Weights of a small transformer language model.
Size: width 640, 10 heads of 64, vocabulary 32324.
Training: 480M tokens, 7706 steps.
Each number is 128 + 32 x the weight over its row's rms, rounded and kept within 0 to 255. Layers, rows and columns count from 0. Numbers have three digits each. The size before them is the row's rms in percent of the matrix's.

# layer 3 attention output (transposed), 640x640, rms 0.121, rows 577-617, columns 560-639
091:148162157107168120124090137156119087101158127127134163037112114090134091131140081174171137174074122112102145186108067111134147201111122117120179194093158090130083169093139133114137096121184158117130120116162174138182175174100132085116109167
091:109132148149164181103175077151255131125149163201086114155137134140093129133176018145138084209141110135138176145120090094221156151148129120053104124085125073091129122162175146164088120122144092071161152100119116119149124127164157165137143136
094:135151140182143053148118151165170095162126097114143086186145110132142130209141123110135177107141103189156126114149103107118086107124085177133127081109161101177140120119089157115145079156149160146146186111118183137143139119105154081108170130
095:172084160137178111139133137096163145039134191142067133115095123079096088145159119154119113172107150175077051119066175070090142112149159123074146166157132120068138181129136171095135127153138090083103145122133137117123145111136114060132124140
094:086117133125077104118178183115098147082105119147152135119166123165160097139087090146153167107149087125103068138128162083122126075081140151167079125136130186179123095129117075156048175136118049124079091170133118107166172141102139142108132140
093:130099169101153104103162130087193064075164128187115183125105110110166169104166148103122097139137142146135131113139145125152119123162082100101183198129155142110119166140097181140071099162171139099085149176115075083109109069138204114133120127
098:104116128175058116190123119172140159113151070069137189088161173118127148152070167090047121097126185141125124163164092164120109124124103099087167076096108199091129102197173176108117069143204161096131095141109110126073161153146127132145131109
088:112093148094109116110102148140151153112126173134114135107142126160173150198169143120124154115142171100094149117151121073124098107134118093122100100104173185167125135156135106182112197147055071109128124123126126122148122151189122095119119154
092:092099131174126075161158128120151122114073088140174147157058158161177124085125127123094097154136115129164154155119102117145168106128126097138157187109116122099106140176126130089169147164038110226100141048108177189120128111126144091125099117
090:104117117139165129072091118095192103078098149154096099134124162161146140130149146155149125158132116171198181084124072150120115153148142167152126130132090137132140126134141103084098077098076192060092207174157130134125098156105178120124155129
087:084111188149114095130087148080136167154164174151191121166128191134125116151137179130140112097188108113170172143070105146125093120129145088120120080088146113116084158157099156116171152124144127153124055142163174086098143094057136139109160158
090:122110111096123114109098099143103118109142114110133142134149128117126142141091103121114130174132104128106096123104109110120124112095148100091124119146130127077115100180176063080129115161109148117141071036102070149185067168119136131167132143
092:146140157181114131169177142159142110078132153163115155147139157106161105147100074120135147166141194167090131176101138092147138118115137122137163105058130132158122087142108191076119118072113132136172143158094167162126144151101121096137101113
089:148154122110074076138144098095128170125101143131115145219137145078127142151160141055118181185165073134069129112164128122046168108160098056147126107191131199066102095156148168138139145121115098109069132216120117111143086118095133110138163075
092:105100108134155099199133099114141052117128175148113080102100089174123160120130118110156157106131140115107199160092114155076161097167118120182139129194135139193088124156191143165129112085131169126168163167113128107097126098165128137175102105
089:142078130107156142114142164089120080173100121086116148082167085147128159097068094123147137145156064149173162116155114099101091100124121070080128134163062121113113198090123064131141167181137160120072161172133140141159149161081126102183071123
089:176097128170095117167141120090080081073133197066170142144107122155150080119067166150103114133110072136090133089110176092120129169118143118169202173108155166106164174064062183081148166124108106100169079162170119142093095119156146182153142065
095:129104144126089188094115156157075159111107144108153091101104112183150123145073152104120110129167155178111077121067111134111083152154161150075101116131138210143089169109156150071133141084095119167090133118079139146108133125128098094094135126
091:190114113121118196104107102152135103164117125170151122124120153228083114154133177164122199127116084137141106065102154079113133130146129153129091086078111146103158143118107112133083140104127088157141141211104115156110124166127124146066105127
091:188133124147106147090137083135097180096151124142119134151156096059110164151134112203142159099162143131141121126114125166140165118149101145166169149066132116132182193091092140117147142154101177136141078135140099071136219146132104174209155141
101:112118090129174190097142070149115155131082143126106163060076102136155095141120088089120108098105190102173177133109128077162133134168124090178129157169147142124134112138119131121129074101140107131135111142154136161134111108177091131144184189
087:116139091115109088119100104160071098086111075187152158131141101149110119166116189087112081096127123127093093100121149152114179114116109094136118128145132189130074114161142175164167184144096124136120153121127128107119113140141134123173124129
095:198103174122062126051174118210096176147139089094123155090137142124062098186122107127196129174116139107162120136131128123113130134128174104099131112146147135131129124182109152138103102084156090151140118212151079194182123158094125119073089142
089:163175183073132071198113133077165162102189158162141127102142147147097172157162172118100186143107171154118183122137164133153168128170089065128161132122133117102084102097111119161057163086121182062111194078117156167097152168082110140152097149
094:109193133135131160098147143099157133135147138106153138138103072126159162189195107200029162163104136079149138107078102149156167109128156109152074071152110094118157098118113118131121104137101067107118145126174119087081131074100125159189103128
094:047115092099160047119154121115154128169148126106134127100140177106141092144122164176134123178160154156098154141134146116134141127125136063140148132101104137104121139066112148104139135111167116128087152078116097155135100131131159145114103064
091:117086087121099177129164124143131098161107150069126157121091151069080144115188150141161096149154152147143093139083155142121089144170157180138115070119140121162127123138083122135136096143163114096138124110115140078128114136114172154147155155
093:093147061136182118105067077174166112089131153097143166153094117129097150185188149099142137146116125118198130132102110134128178143065117103149097164141123130068123126167120176168116157106161115162139085138146140155118146147150178166125198112
092:119124117115125147122092177127093119173147173139132175125193095129168178120111137065192106131156149103125171180122130165027077136061189123111131118128149131116159151153170122092147119139137161151125147115117071120128089174119127091154076147
094:181076138120132119152101093119119120106164116110067143096163121150058095135086133155125198157119100146136124147174169117113157103189099122099141154127097174126079139125162119093118103132106104106109100089165123135077163073131123159113145150
092:119149201123086136073126111157140154031079084118118153085154127132169149141154130088145148093157106143105148161133115209155126127135097133120120076098131117152138161045052150154144157133156146105104139119128115139160146124094138123109158206
092:107096124181160160136158181147081127205237106135152156094103141144189072128098130155154134075139177126098132120178100115093140086105062156103105125149147191126156195073116101100149070064060113117121094096129046123081145124123091094125154126
093:150129160140131162149180136152098156151121162137116130106128149172156121082129124150171175184128093175126105105123137070159124138170119105158140128084184123105118111144089160148105179076126158111134108112104138096129114104100102119152095118
092:120083099152114136100163121167166127146081176105185097071084073148137144165165069169134145187173142145121128072185080087141120167085164138103079132097186141117168130103131133158097135148061146057155176136153106108176128146109114152159139107
087:075133134167098067200140154119200166139099186137097102128129128125149106088145109198132080122076158090097142133142092150111160189141083171114104074177132136172137107117120068126116112093153090072144183156130098120124148155148109154130127142
089:140164138142144088119100101199111167124084173158101124164156141141127162137124128163092121094109168160054166180150089141114158155104142176077130113101128147130172151101175143117104137102062158105115124095119139101139164096069081135156126122
089:101114120132073130138139116090099095058124149154165141176140096128131163097129126089160154120130112140134128183116152122152121112159141108113102166135144139109106119143201195133141097124102133108154118160092141106146135110136152117152134090
086:196189136145040151167180132134134138130138124130145131090152141126100099118110148123135121112156163163169084159094107139128086187153168164062184136127087085072127137119106153130116145090121094106136103170190144100106121058118157134138090118
091:168113180138178105142165150145157122168087156149135136169148113141158148122159116147116106158098156114093126138134099098112130107160052101074109140148144090185146155106097104165104093097095119157155189181147114115138098114100098093103119128
087:136120169125082147171121095156182104125138112100164143098088113159092144083100109139094083072140130120165058144130115136138127123124114136188189077121128137152123106083081148103092127159111112152110073087138134072139109164102074133142113086
090:157188090117164081184130185113125088165138162159129133096092129155150141180094126114059121152119107144125137111124171092141138152162140114117158169110147131140135129127083146110052140094168138127123089147119141155156116147080153132117140101
# layer 3 attention value, 640x640, rms 0.0323, rows 578-617, columns 560-639
101:224149118131117018107088157174052123100123102106148152065148123043148121141109160135115153134141132104169098179125151167139069058140151158113140102183102163176092106093089153162117173173110186165066097168119134135160105155122098081135132112
099:112166165100115161137141122122105123123152164147133168159093188089184100091137109085145122127138130162116125177160146116102105207113141121176152159171123140136071158216176135103169173096106090092093126104146125152128130116107159134175117101
103:119135090126124127096109045134127109153085087084142147150134133165083125126141139141154175129156124131164132125131085146088088073095126138166165037058121125193101111087102107191105144125082137161143156126089140148170094147080178110089143165
103:133111101124121154141074071160160142182127145157084148108156142153095110135165155120157116181104101113131133083077149167138113147158042107127197164147129103113111100122137201103165107143095145158168184083124112129130081080143106136144193119
102:160217121135067095090155110218043111143060083061149131116141149158095128162155121138140161124167154144163084144123088097110092143135153137108117108133079117076087147066134130118154165134084117168203142107145212079208204151142052103133152070
107:070081108136112095150126147084155151134103148156144112105149152101104167121111078139140160139108106167156119123137140183133118148179115152149117116115128059142127148074098104129138136129076151113123176120062145150113170092081140128155133195
101:156163126150163092151130147083146104153163104135139117146064157144117119086108106129168085114094107150208164139102153155138169110111153181168104129090101149041129129112147151063146125154107139096175101160137117095150100102149120080112132123
101:180144107085163136107164128134062156125148137152119116074200110118097090154145142155146118066140140090089103055154129107091081175188088149118134112134126196189091172124070141140061140055174091115142108142118089085135132135123097167091134138
100:150152141140083109179123079168076118141147095097134143101109117110080129147167137148167150093141131083124130134094144078139138134177138091141150066104182113143073141112068081157152137148090084157128123093102117112148112115134090132146131181
099:135130112134095181198109147114139090145094116079156115117132111150154114118080127076167161136047165138135122139140110197090173224102090084087149156167099183145137121117146114111099055142127091100120130123113084134118186133139170126128105149
102:132159066191191197160182143094126177129064120149149105147080077117083041039128168140107151150125111130120123142108124115103112146135091129184148085147132127133126132102124176149108166115140119125104165066145142121107197106143181135046090096
103:070160136107130124113027122128102205112142180089100090105125086152094130132162165113136131127102139142167081155126143198126101158095121167086114127181103112119071101101125112144152124123146085151085092117152139099143099110119162124095161109
101:124125162130168131151077123165109120106140109148149097058113096154080084127125081172138065152150156135139113144107153135157096112099124128099117134090095095172159126141123098104106138101119199126138117086128160189115159112143131148083132090
102:181120100102160159119114165143128181173138071148164150111167130163129058145147083141103091148109144099116077130096104075148127149149154121122137164122125157104164112085142130114107141118075180118071068112176118115146153070110080149131158124
104:131107126071128151098144100157157148117126133156091165108118150145147155096138156111135100112075158106118151105088162049185134183115142143130134147116163153116164143229117100126158129131174099163155093117184090135058057125133147136123125145
099:117119102104069158120093185121129175190138054177074103166149089113093107134131116171164134162147190150130126158146068154132093141087118119090061111159098083124095062196170092125085143096149143154146141092090120082135126113119145098114153166
096:104194068119188150154150100122139110152123146110171186124108160164160128119115110112160099113105081078132123150148161160088162097143156134171178098093112141149151132117099193148136060099153150081209113130116155159117184131154160165075135127
104:124159143137110130143149119156116133125113121100128118161152109078143139106106102116121041100128158146110095165109147178148142102089132135107160168137113099163121232136155139176124153108152182093156096094147122121124109118144108117176117124
102:084130140121144112128126182125146052175151130101181166115083145191137115125055126102121097129080084130127090127124102037101110161075175151108123100146142105175116147172225149132163068143101123140116154149136143188105031118127153078109116135
105:125138124094047088149202149150134099117158091163162027116206100094112132099158165162147136080210180121173140092092200166088133149117108149108085132121091108075127142135095110169100161133100122145108067077137120086096150142079101131076107163
099:140152169179162148133166189090149177160175172090114129123082214171153075107153088145166129153121151132135172134068097041128129212166107155127105163094134090117180068128146126088102124101126127136128103144158170187154133160117082097108113130
105:087193131172152150142103112051151103079153138123131124168159120186109119106078108146082119154117076139121101132177161114127142130103106125127115185148122092122118143102131153098183172189094116044134153113132171068107124119186152135174097070
097:092131099089121163079113156174067091123066110080087109117103117119109168149124086123143121137162071154130129152123083088110138137128127154117052114136113123121140131130146105070161177148166125122157143153111091141189186117152099187116123178
101:122105097197074082140133066187109144137164135097143147142096121125162158137158114105196136078126187173093109197135080129121093117170127159124170161089135154079140155111119076140090071093150192130123101129088170103146138133121104135090129113
102:172165146097135199160187122124126080105126107120121172136107109171126210178138093138205074126067092110145157049149109104171156120137131159094093104131126125092112133131129105111179116125122165034153144126149139118168140086075184142137086172
098:178143144163104096116104149116091150099124106145128097130176148167155136121125141075117174170127086154139118091133128094098120128096211132114147116116109085100106137103161115123128123108112130112157145125182108193106156103128133132090146122
100:172134147095082140133136129081143142170190174147112154126151122101179091057125090094147155130145150152106118111113152180146100117138133143132178174103167076162126175128129110110200117140132158132111125093146134117129128110121064108148119081
108:097095126184149166130176142103199090153162115160092128176131156217111078151123136201077060124132129157118088144153130131147177139130125114158145147198084128110125138137141157128147104112090099055142118086181146131051119081193116172111144105
102:080176137143122106118178144169079135103104140151141141120081124135155083098162073135122121105173167163145126095097107114165099164148170118131121119085104098115148116080109144128124100179154138154187117169132122090125108128113156111144137159
099:093103128145133114157132140138125106163146144093164104161071142153096124148086116152147115106115135108136144116120164052117100168137155115105111113148135146145057133136139117149143163120136101170108096162153100176104136119158118167196152092
102:167157121096106105170154079127153104133091207158137088108103108153045114151104169164136100147077150113123087092065151209152185181115178068185141110104116077114088060200092156126118132153149196132160149135137095148165131115091188110121135156
103:099123106154150106106117108137105142097105078115188205128010091073096120107153148026095127137126167138212071135105100151134140098095149169088110073112072131150110147145145111182137124083128146170075147104196152137174149167080153133127135081
100:148094097090136127158138111101113112086096116106145181170123116105122132090128128139094091101076133169155107180105110134113143064110106129081128115100090112146073073161132140106065116091102141129136124103181143171104133110106109098119127138
098:151141102105179091111138055125175123095128076163142136093090177156174119092079100134097096166167117149121143097114150101151130090116137077133152156082152121041168108144129110131091129082063220164124056146087132154103114137161114128151136156
099:120085188131118139082146117053187083156162084115163100167127060102088094141140082125142111169163105152149066142186192146128155120143102089148173158101128117105088112156145155123116071129130157156099143163128154090106087152174164132116097154
100:098165215119187100119102106139098136138072103076139104097134123129187080137142115147124118031153130084160145086116136149131096137106074120134181137100111116191089146064133101105079183178168168159134130101127100132112142097090106173131115138
098:092125072101165168113184122153118084112124143118181142193125122147162137142147121132131100177118140111115104128146088113094152156119085143185126126124191105144173154121123150080133111149130133193181181193110115092110190164177135173113163101
106:058093089139090105190132097123118113153169124121107096141116131125142154080090125078091130080172170187134088104096207148069084074112151148139097118155151110061106152226123140107123125139090159140106054057101121147141187144113134172117159107
102:107107131148107111092086133076135138164157126092084129150114138186143059126121131116131143159139112169142166098167195090118142083089079138143126089179127138134140085158167110154144129103149132133158166154143083127106058135137104095134189166
098:138122082066121168088126065117184094118149139125129199150154137122091103096112126143157125175197155170151138161128067198150197125146071085111087132188134130171111107102151177133194147132042077127157162126192110053139143125169126083122107148